Each number is 50 + 15 x the weight over its row's rms, rounded and kept within 0 to 99. Layers, rows and columns count from 0. The size before them is the row's rms in percent of the matrix's.

# layer 5 attention value, 64x64, rms 0.108, rows 0-21, columns 0-63
107:42 53 55 22 49 67 44 28 88 46 59 58 78 26 47 54 49 49 40 43 21 51 56 45 45 61 50 55 38 62 58 73 36 40 44 21 38 55 29 47 78 28 70 57 71 63 22 51 42 51 36 64 32 74 52 81 42 46 51 48 54 45 64 61
104:79 43 35 54 29 47 29 54 35 50 34 40 51 46 62 57 58 49 46 37 37 50 61 56 60 33 51 40 62 40 49 40 52 57 44 39 45 38 62 25 71 21 35 45 56 61 53 35 47 41 31 40 56 55 28 44 41 58 98 41 33 63 99 65
094:54 28 45 64 45 60 42 23 63 49 44 49 13 28 41 39 41 68 33 23 48 55 66 67 59 45 37 43 47 33 48 59 52 28 61 55 28 55 36 52 34 45 67 55 62 49 46 57 45 46 88 66 43 43 45 23 33 24 24 57 41 44 61 17
105:43 56 65 52 75 45 48 36 48 29 37 37 47 52 57 35 31 33 38 80 41 56 43 63 85 33 47 43 42 43 61 23 56 51 43 56 47 67 74 42 44 35 90 58 50 65 36 66 38 49 41 27 66 61 52 74 44 49 57 19 32 41 26 35
089:21 52 66 55 80 23 47 47 70 40 45 56 78 45 44 46 57 57 29 42 47 36 32 48 54 29 42 47 28 36 62 39 30 47 63 70 34 74 62 35 55 44 41 38 63 31 55 48 48 53 52 12 84 61 43 44 53 46 45 66 17 44 45 32
090:65 26 53 53 36 71 40 14 62 53 75 53 42 59 51 48 53 50 64 38 35 47 54 31 46 55 47 55 57 37 43 56 35 49 72 71 62 88 57 58 78 77 50 38 33 71 54 41 65 48 61 59 35 26 29 77 54 29 28 52 69 53 64 43
103:49 61 26 45 44 61 62 32 51 44 66 64 70 56 66 54 53 55 74 75 37 42 08 34 29 66 60 64 65 48 40 33 04 59 50 41 39 62 71 47 46 57 63 42 57 37 42 34 47 48 41 58 38 57 32 67 64 54 32 77 64 62 37 65
097:36 47 77 34 58 30 59 21 64 72 61 28 54 57 53 55 77 31 45 53 25 30 70 63 28 50 54 47 68 47 34 44 38 53 79 26 55 37 15 29 72 56 47 41 53 51 57 54 53 53 28 41 79 58 28 43 51 52 54 43 60 40 45 59
106:73 60 56 54 89 62 37 53 38 39 60 61 36 61 55 67 52 64 53 43 45 45 58 44 68 61 49 53 42 55 65 78 72 38 40 45 57 60 35 48 64 34 03 56 49 65 54 31 70 53 43 43 16 45 74 51 17 52 63 66 65 67 45 59
094:76 50 42 60 33 66 34 75 04 47 19 54 46 47 67 48 51 55 44 66 68 47 47 46 50 51 48 32 51 61 49 57 63 49 08 41 55 36 65 53 51 43 46 36 30 19 48 39 32 38 59 66 46 55 54 62 22 34 56 40 75 54 26 45
091:45 24 14 45 48 27 44 23 66 57 49 38 23 65 55 42 56 55 24 48 02 40 61 57 72 57 42 50 56 50 38 45 46 39 66 42 55 73 52 28 48 55 70 53 51 69 62 63 80 46 59 51 37 49 30 59 52 39 48 50 53 28 25 46
097:79 61 48 66 67 34 63 67 30 41 31 30 36 38 42 48 34 67 72 52 95 70 41 59 47 56 52 25 55 47 67 41 57 55 43 52 46 29 86 75 25 45 36 39 58 48 52 56 43 54 55 69 65 50 62 56 45 48 38 36 51 59 32 25
115:68 43 20 69 15 49 27 44 37 50 49 65 63 53 77 49 56 29 58 38 43 54 52 55 63 52 57 43 48 56 39 38 36 75 54 53 45 52 67 36 52 29 83 37 50 55 50 53 75 35 53 60 55 74 12 47 64 36 60 47 73 52 74 73
097:28 62 17 39 60 35 52 42 44 50 49 17 43 54 38 29 48 35 47 57 58 55 34 63 43 39 55 31 47 52 47 40 54 60 60 51 68 29 73 80 55 71 76 44 52 39 33 64 35 41 49 26 60 57 62 93 49 46 38 40 42 63 18 36
102:66 39 54 58 14 71 52 53 69 65 59 48 33 54 62 19 59 26 47 23 90 61 49 47 71 56 60 62 40 67 40 49 64 57 61 56 60 26 55 50 34 69 70 49 50 33 25 68 44 44 52 48 61 60 65 52 52 45 33 64 53 19 31 45
093:63 67 92 37 70 21 54 46 47 72 37 56 46 55 56 58 44 51 59 68 15 28 50 48 46 51 52 57 63 62 51 17 66 40 53 26 68 47 54 37 38 54 28 48 60 23 57 46 59 73 62 54 58 32 34 37 54 71 50 26 47 63 37 29
101:33 32 37 45 51 46 67 49 67 52 59 30 39 57 35 48 52 71 42 47 76 45 38 30 59 60 52 54 36 69 36 60 60 59 49 60 48 26 30 31 46 63 55 70 62 78 61 35 60 48 04 42 23 59 45 71 51 45 24 50 50 41 19 74
105:45 30 59 62 34 39 26 59 63 68 59 53 83 30 56 51 54 38 34 51 58 36 34 24 34 65 44 44 37 42 54 39 40 55 34 62 48 29 61 35 56 27 51 39 45 46 40 42 46 62 62 82 48 55 36 36 72 48 44 51 68 64 64 00
094:30 51 71 22 81 29 45 37 40 69 34 54 39 48 44 80 41 58 37 44 44 52 66 53 43 54 43 47 38 37 56 65 73 57 48 53 49 73 18 57 55 42 32 40 59 30 60 55 80 50 41 71 69 47 52 55 32 40 26 24 69 53 29 29
104:60 63 35 53 75 49 41 36 50 66 44 36 44 66 38 31 70 24 75 71 26 44 60 52 58 33 58 52 63 56 48 22 36 52 56 67 57 31 34 70 41 78 69 67 42 70 30 57 47 56 53 45 64 17 30 40 51 51 47 23 36 57 40 30
111:63 46 51 48 20 35 48 62 21 81 20 48 41 66 42 51 28 63 44 34 50 51 65 57 43 44 48 36 56 61 43 26 66 54 51 45 59 41 60 76 46 35 44 39 57 19 35 79 74 51 90 74 68 47 43 38 44 56 48 48 44 63 57 35
091:55 30 56 47 60 90 53 51 35 43 51 50 52 41 34 50 63 58 44 40 53 61 58 46 69 44 48 50 33 73 66 60 36 50 37 40 29 63 36 46 58 50 75 45 78 63 35 41 48 52 53 45 26 63 77 85 51 45 58 60 65 04 45 80